Weights of a small GPT-style language model, trained from scratch on English Wikipedia: 9064 steps.
Each number is 128 + 32 x the weight over its row's rms, rounded and kept within 0 to 255. Layers, rows and columns count from 0. Numbers have three digits each. The size before them is the row's rms in percent of the matrix's.

# q: layer 4 attention query, 96x64, rms 0.276, rows 86-95, columns 0-63
# k: layer 4 attention key, 96x64, rms 0.245, rows 86-95, columns 0-63
# v: layer 4 attention value, 96x64, rms 0.219, rows 64-95, columns 0-63
# o: layer 4 attention output (transposed), 96x64, rms 0.195, rows 64-95, columns 0-63
# up: layer 4 MLP up, 256x64, rms 0.219, rows 0-4, columns 0-63
# down: layer 4 MLP down (transposed), 256x64, rms 0.228, rows 0-3, columns 0-63
q86 135:088123113085086096173082060114153114202077146093124143133118114067092100112110081159149162069130111080103116098103114139107089133143173098164122142175126137093151131128139085151151139184100086
k86 140:153168155074101131194128088077201116131116118147128141113154141100098124101128108168131094105122153110152108153129137172090092150122149174106062120211140104076172138097190117168175129145118145
q87 089:086148166112117193152142123203140151063088135103121125156149139148148169205092123085141127142151142124094165157194163118174138100153123119104163122066127098150079104124075150078143138111116142
k87 124:121112127168172137115107180184058165043110134169144138153108071182143201159122083107127090140104158171131085125128138111154129094160092124093121143095115130137092129176085144121124126165100100
q88 089:134113088164109121107139148160051159179082091147106156152161113110098113086091135094023149123142130150087127167124063121162168086163143089122098129149196144122139142112131150122176111153135126
k88 128:141168087131053052089171121097110133188143121126109153164098174084085111114121162131070088113153125118128148087138069104142154161083126121132102171114134167100164127193125136118123125140183160
q89 103:089104125110076100111179154169146124200095123152158149120169115125161140152112143058114142175112167098076118129188147082096169100162150123069161087086158116141174139136107113122116127123058135
k89 102:117150142129119179069144144130097142179111188154112140109060139125102108106155095094109101163188161156110092131143104154092106157118107078067135193108175110124094137065102143073125101110084114
q90 097:144152136090182150120141115132061135146103178125138103106099120096122057173085102215088124085162130154185120164093139163132106157157176169133151140172120147127111129139163108181123096172159114
k90 099:130109114158101110107106132118095116124163156125116146117112064175141169116126163132107167104060058127120139144089121109068145116122154139158135154117165182146148112161189092208102164182060116
q91 079:149155156116116162115145129154234127064130103131139157115145110148162191173140170094145088146110139142095136182197169113099151108085131144077165113121094133150129106133123098071118144099092172
k91 081:099100152147179162086092143151093178104101138139149053175104134179140085157119084119085145150157140126122096141154140117128091115171083110102169140117131091156057102081088162085142132141176082
q92 165:106165096119099061139146141179141077154154149112148139199185181107100140095160115136105173173074108156186131109086110132122146111153124126133117122190086170175101095124128097119149169098153171
k92 112:157131145195139183101129093151151091096105114125169154130131102188160097131062136168196101101168139154113077149099122167131063073118094134089106118146122087135130134069127092106115111113080156
q93 088:152161147071092183144143149107142097132191159143167078116061117159162153149188165141199116112153122086167150118080149079168103121113102167117155140128114080106111115097142111127073148119118172
k93 107:093084108135215099097082133134042104109117120106157090096155082172130132127167101120107136140148136099180122099127118177133151078161122137183196125141151084107088115116137122134135149120058110
q94 062:072187088109070091150160104181141101147120128132138102123162155077072091141194125161114073140107148081142113098148092154164118104138138112127094127187132167161174116136147108078177163087130130
k94 055:178111122119126143138139138122090155096147085124137094164074121164140206161169092115081097081126095123102117153118183093162170112169138143100173068125210137154131111140147079119085125142099084
q95 153:110172092120094060136139141168148090185128155117147133193181174084088138087163122140104156141104117158183139120081090134128147098142135102126116120200087187163105099110137093124155169107163156
k95 101:101142143108091136088195058114145072137117148112155125132168178143115088157160080160155093164146133143098156087113098172117143133095108164150126144090114118130150148063113109091188187070106166
v64 110:162134169143078122085132089096084104112189087129130101135132092180132079126065154139124096037125106097152205133110185127137152139109122123146162180123103137114160127170117134173134138142077112
o64 129:120146093182198146073112149117110075158193151135143100066103148097145110173152148073124147159164125150168100141141084148161091120140139088127082105132163105147067152104119095097135190132164121
v65 099:103100156092137082183082123125177087127055142156128097149142156089131087117175092080102163132137104130103118179149086086097149168154170100156136102132122068135135118130181132170118143099176070
o65 131:098102143151132145162142084181106170123099104120120150139131137183083122178106075137065087172095136108113117074110146108165112082130084157117111155111144151132159173051084137103151087152059137
v66 115:170226155127100201094095106126140092053166132143146122086104165091129100170156193167147090126169061144136142150116114153130125125122113121135127119151054129158115113141109123102093128098109133
o66 073:115157139108154129115127100084156193155113164158150151106082123132087105144083146157114098103133116113130138147130116130076135128119147136141115130128146086113084104138131118119163255129085143
v67 101:164134186130153152146079130128061092166117156184148126078082167115082083102175088091099096113160124156094145132124104119141119144168051125103126128099163138089113139128103141152106097134044110
o67 096:145121130096133162088138125165085163119169106104205144181132084179066164157127156163147155087184160178147103093104131209151099118130130118114128116125130120100133101144144110097101149171200117
v68 102:126136097141147117141128143174167105151124132133131162084132169061138092098158159154105121182118140053209154111071035150119134134088163151158132072149133103111158128155128103142146127116185145
o68 115:086126167110089132109100148123134225117084148146110177148122154131149128116068080135132150117127097106017081169140162090105146089157072121109119137141113137163085132126124175128108117128096158
v69 101:148145080104088101123130086082168107143106151154127120078115126141158035163122184134157189126126134080148202151147122096132152140088202096148167109165166131146153123189121121098138117131147131
o69 104:110178141130175142169128121143152149185053159143084158071151112136226131184079116116189096147151110106116166126114089089111145148141158103103122149097126141129105156110129113109142085098070140
v70 170:086153170161192179130130145123179150081181077093125114156132156106134096078067083144123137057135192155127089163121097144138141118164152127139090116165078131099099136168154178147128134116128157
o70 043:054150143120087102134172106165150072087144100143098161105124114125113164096150142090130127116125064100160089178152152177065117091140099170116166113096148144160125190132179110124167106067136122
v71 097:109140076142148093060156109141133156134172052053119136120153086164129110122067157178161117150109160083182134080082123200138100113099124135115120159154143110147122132142090087102155150149145110
o71 097:137124142112133084151087154083159095106125155137100110115143165000186131084163113102133177136114088115106100143179132088096158104132155120135111101128132126165092138149168165168101167111108176
v72 086:160098097129108114164123127150101089106141127122120149125136117164157124096138174143057160108153131077190176089106152179101164162091178155199158146151160084113149113176106169113181159152179124
o72 103:095143115162093122099148155163143080135111167126147182064139145105152129137134125093130194184107099114074095133169161086122124100172080111085098175113136165164135116078124128163123160072072174
v73 097:149091130138151104158143147152174107165165077083118142188163098162132171096137110105105159163114149145192151091134158203137139107155128147103144098109130114180158119083096109076109132208128073
o73 111:111065144131119083112139127159137094153117177133156055153146101102088083118209055066092149140093138156080155143128092121089112139118150124119090121117124112172142155161145138178143188096117121
v74 100:100107107183139118137123153190052159106155102135117137108101104151144116144096141144122083156087087146116129094141213091108161121132103112129122144112068117173040131095115192111107132073114113
o74 123:102137094091099151122120092088167067136133167111115075166102178101117135132180138137044106179130164076104098170121109149177091129143137092148119097156116130146191110086133071129179123111138153
v75 104:090123115137140163111126124132053124097100181069128194177168080189124168126092164151093096140118098193105107130150160123143105118152105126156084139116096148132157122180139103139098128177062153
o75 106:153129092128092119160175144099097070173210104136156096093159135113053120115119146103116184123128135143203118140144126115117108188101148146128135142122145105129137066173097089132135161131211125
v76 127:116130124135145087079101130091163161154198039100126104080169103119128103119066160128140098096105124072156165079041106135126152098111149114157118127159119116117079124131137127166143152120160080
o76 110:111131117098164078125053133128123123130128124125102123144116190021186120119163116098142105150138109110106094136149154095102148059086122105168120117134163136205091119119142175119088175110117159
v77 141:206163201121108163089083095131152083091138101158174113103081148100098117154174150142121116117179091161131080158118124126107128108154062171116135090116132082134130102127073102139078139105083127
o77 023:102137157119145124115183217109130073115057124161091126131109138144151125078160130122119104100140115123062197044130136122140125201150148086176108107114145148099138124151110120163110182120134121
v78 111:141129172110103166165130141088095141126160144134130104088062152159120136125152147111111107051172162129110138154084170130098160153111141126098124175126171110084120128099124204114236135162138093
o78 125:160166102118157139069157109187118060058163137116166153118110104151177142128162191149142147165147115167184161114137180156172104146143075106100156138100142141117141103129102100159066171114127116
v79 116:064163173108167172152135096140132114096120093115127070126164177130130100146106057139141162096132167149116093195141142145143137165155153118080129097127098094111064138135113133148171140058092184
o79 094:149165163123204138123096157106106149066177130117104157121131108130130137124128068170141127097128106100130096114131124117129189065165091181161128137155109184086173121142131149127129174222092109
v80 104:163115099172100126081156153175089079116160118105121154078091148167145108131146192133108089118094114090152210033067146097128168138082123133164141146087117118155142129151112156131108132136152111
o80 123:104135102129105155072098087128143161150125193149120103130111146098161144165143140081063164152158163136087101199119129125145074121173135100105109115147161121162109114067105078135177155059103170
v81 105:131135107147148147116164116146089209082164107075122149191182068164138151136075120137127081138130126186087075125157181172127115103139115116116089162119069142146085128092143117091134145158093123
o81 111:128122103109106099161135131077156005132186119109097037104120155082111102067186136133108130139085118114184150114148147117112127153102152127175112100139134134149142094164135115161125157109149122
v82 078:141134159153119140177143128149091077113127096143133119152128130137131108107080137143108034130097143091123148127162174107157125112138068174104124052044124081131135140201122143147081115153078098
o82 107:096101127108133192077140153095082164125163170142135087160093144134064139151162092122095139126157135166158108150105092144189056174141133100111078099187103126140094134134103102090143114165189117
v83 111:194123121107114102132082146101145071137111088162138143099162138148122116108130164090101137122085111138137178109100150063147143141158145118181155094135175129146109114221111098188058140142123067
o83 101:078123097129165135144096106186100175180107116114120170131133111103047152202155110091160114147153130156150123086118101098114116084104142120088095170121149097134119088048131142073138160093103160
v84 097:104146206117134134140106122140160075144114135139138076070088197100117023100157078139094110069146104086150177123135117127152140151151102131129145124120088098105144137070145158129143126091159142
o84 095:136122162117148174065128131134095223074164115131192162145111100190104124165079134118088145121153136123078068142123135189163118080151082107138134112106121151123136155117092102120123164175133103
v85 141:052100044123125079164172152129096169177103161111082141149169110155156147106098122118138131149077160085121184111148134128148126150096194085137129157140138172130129153124190147114171115141175121
o85 030:104133131123134086150135192116157099138114095102172135141115144114166108072147176137081116121083121097099148044129098136157122173179139066179093102148178190096148103140093097131094157088136114
v86 126:195165205132134191089080100136149089064145107146167116101094149100108112144166155138119119119177086189126085150127125137118122112158073169120119093128114099133120103137073103130068132107080132
o86 056:136126115109147090102153116127130147161133154135175177138117106108036121126093142130114115117129145151147128110115115164083123120102152135140116150111145093106101095138127104127149255132112112
v87 096:153178108138098143135153083116078178043146084154127161166165078148159110145039171172138101109136110125131106177163171123135136114114174105158132150157095126115123120213120111119126134136099129
o87 115:072171101126160134163125168079145054188113145110079101032100165084140091131137137146181118159097074093194137116174103079134138155122130111122105136160120118117105114135147129115112128103129158
v88 096:136136107170157084113141155177119077147144072082123174095142105154115092093115139147099081179101134099186162056106110194142110119135080146126108105099155097152111131148077092124079123161109080
o88 102:108088134065092132129102132107111191116142157117160086164127132046064160135169079110108206112136135149072071148147128119116105099145154107102100094134110117163106124139178147136119178133150182
v89 092:104117070124093164069134091141109113142086203107132100141116151164127139158173127138125201124161149112110116081162092149157108118098120146127143136105198146116166136166130122054134108142116219
o89 123:197136141167110118125155168138128131161102148144145170100178065118193151117055158114185184062143133155131158123124117140087149165160159156125134166128142175097122102177135106166155077130125106
v90 090:109156134164133191130162144175081181080169114122124157177154135123134184130085141158121037158111121150130069094151174150143119096140088162105089116077067146130110138114142114099104118143095162
o90 102:106099101105087137099127151044128092131175165126111056144065149116081096060164131146096137096118112142148132183131120131126106178125127124155124103207120107134118077179129120135127153131193105
v91 102:071149174117125158148161094103180165115161149124128070143077128089127106158140123143164133097165173155098098207163110124113120122113138135050102131134097141112154136072168167120173116107143202
o91 101:174157147125171139097148120084141120085149127153125126122103156184206115079086121154127075126128121107161176157089141167146132187131138131163163095129102129116098178178098096133120135195117050
v92 100:112085120124169097086151152101196162147175096057123124164199054158123151116090136130142139129098149141142144090104175161113105109144121149141099138143073159156117127064146112177111157152159173
o92 101:150102125141123071152106131100142072096178089137109108125149204065124117067165101057101115151110132124112113154124126106072153106068161134181142104094127134200120125128127150154138183100118094
v93 083:141174150131138137140118119062088113084090173167135131030095104141128059168132144135163111082161072138063168116149113107159126122113095096136143131084109163126121130188091162113129095150101138
o93 108:149189115073163168176153136124126192162115108110172124088140107136138133175096189164190106094193150146187139116133131175104117183092181107125119120093114158082129126150139092105098113123153125
v94 083:153177131119137125125133148073125130094103194114131157086109123118126114145134164162162178097130065118107170140096104122122121148098164077170161201210072186102104116160126138149143134081158152
o94 103:134197145128147127186093128126169146124090052127126192043137143141153114146094196135153103133136104083121124128171162090086163093115117149113159142074143100110138104083141140127121148104077172
v95 106:125164208127156142156150141134167095100130181120129157141114166081135151110115118145124116110125063072150141142113071164136120151113121103150127171129000134117180128102168113146130130096146161
o95 128:103116184156111154112106131088136199089146090158166124090088157191093077127097126124058146114104103103080077189173147126148118117134069169140150108126138095135128162119073151116142169159117135
up0 100:149095107150154171154098134114162091101144155142123122105189145131153160085077118111145138164078140160096109155200194177120106180143147126108125148084088130122163137185146136147064105132175069
down0 103:089166087131089120120159123160147113138128137082125125088107118093096079175134121113095089147137121154137094195124154180187162127148179066100153109154108140121197095180168149104111099089185144
up1 096:098103139092131152144142195135073129161109125133112096137066080141144104058097132106116131125081065149179157138060156111172134147130131110055108157131088098097077174121130160087097115124135117
down1 103:147145121160103159157120182108117091163119167156128151158144111133154116110087107121136161105092097182086155139130128172101143153153114109115055155091000142158060138119128131147161156140111115
up2 102:158111158130101158153136090179124095064119143079120081177151126146164136122086139155101136132070151104133088127091152145178083111128097087147172116073191116117182140125146139170129125209123090
down2 085:101123118114136140147098157128154130098112115115186079129149056126163141216099134135143126067078100120137127051133103083124150129176128190125173119068165149121159092135127144149106132186156102
up3 098:128064178176116139119095159126153223157139069045128081090134090144148095107087137114124149109106120119105152113100138120103161150118130175137104137083167117163102149147142135124090104097181080
down3 095:103126069167185162086148114102181118110140150130126117069107183085152120134188170123082100141123122187157170123118097164113122156125082115142095135164160093139092160154056078103098110162132122
up4 092:078102114084134121083085139147101191111103167100125096138147158166158099135106108127133187109050158136144088128073130094129174180124181129118082131110127069138157142175148169111162129129179164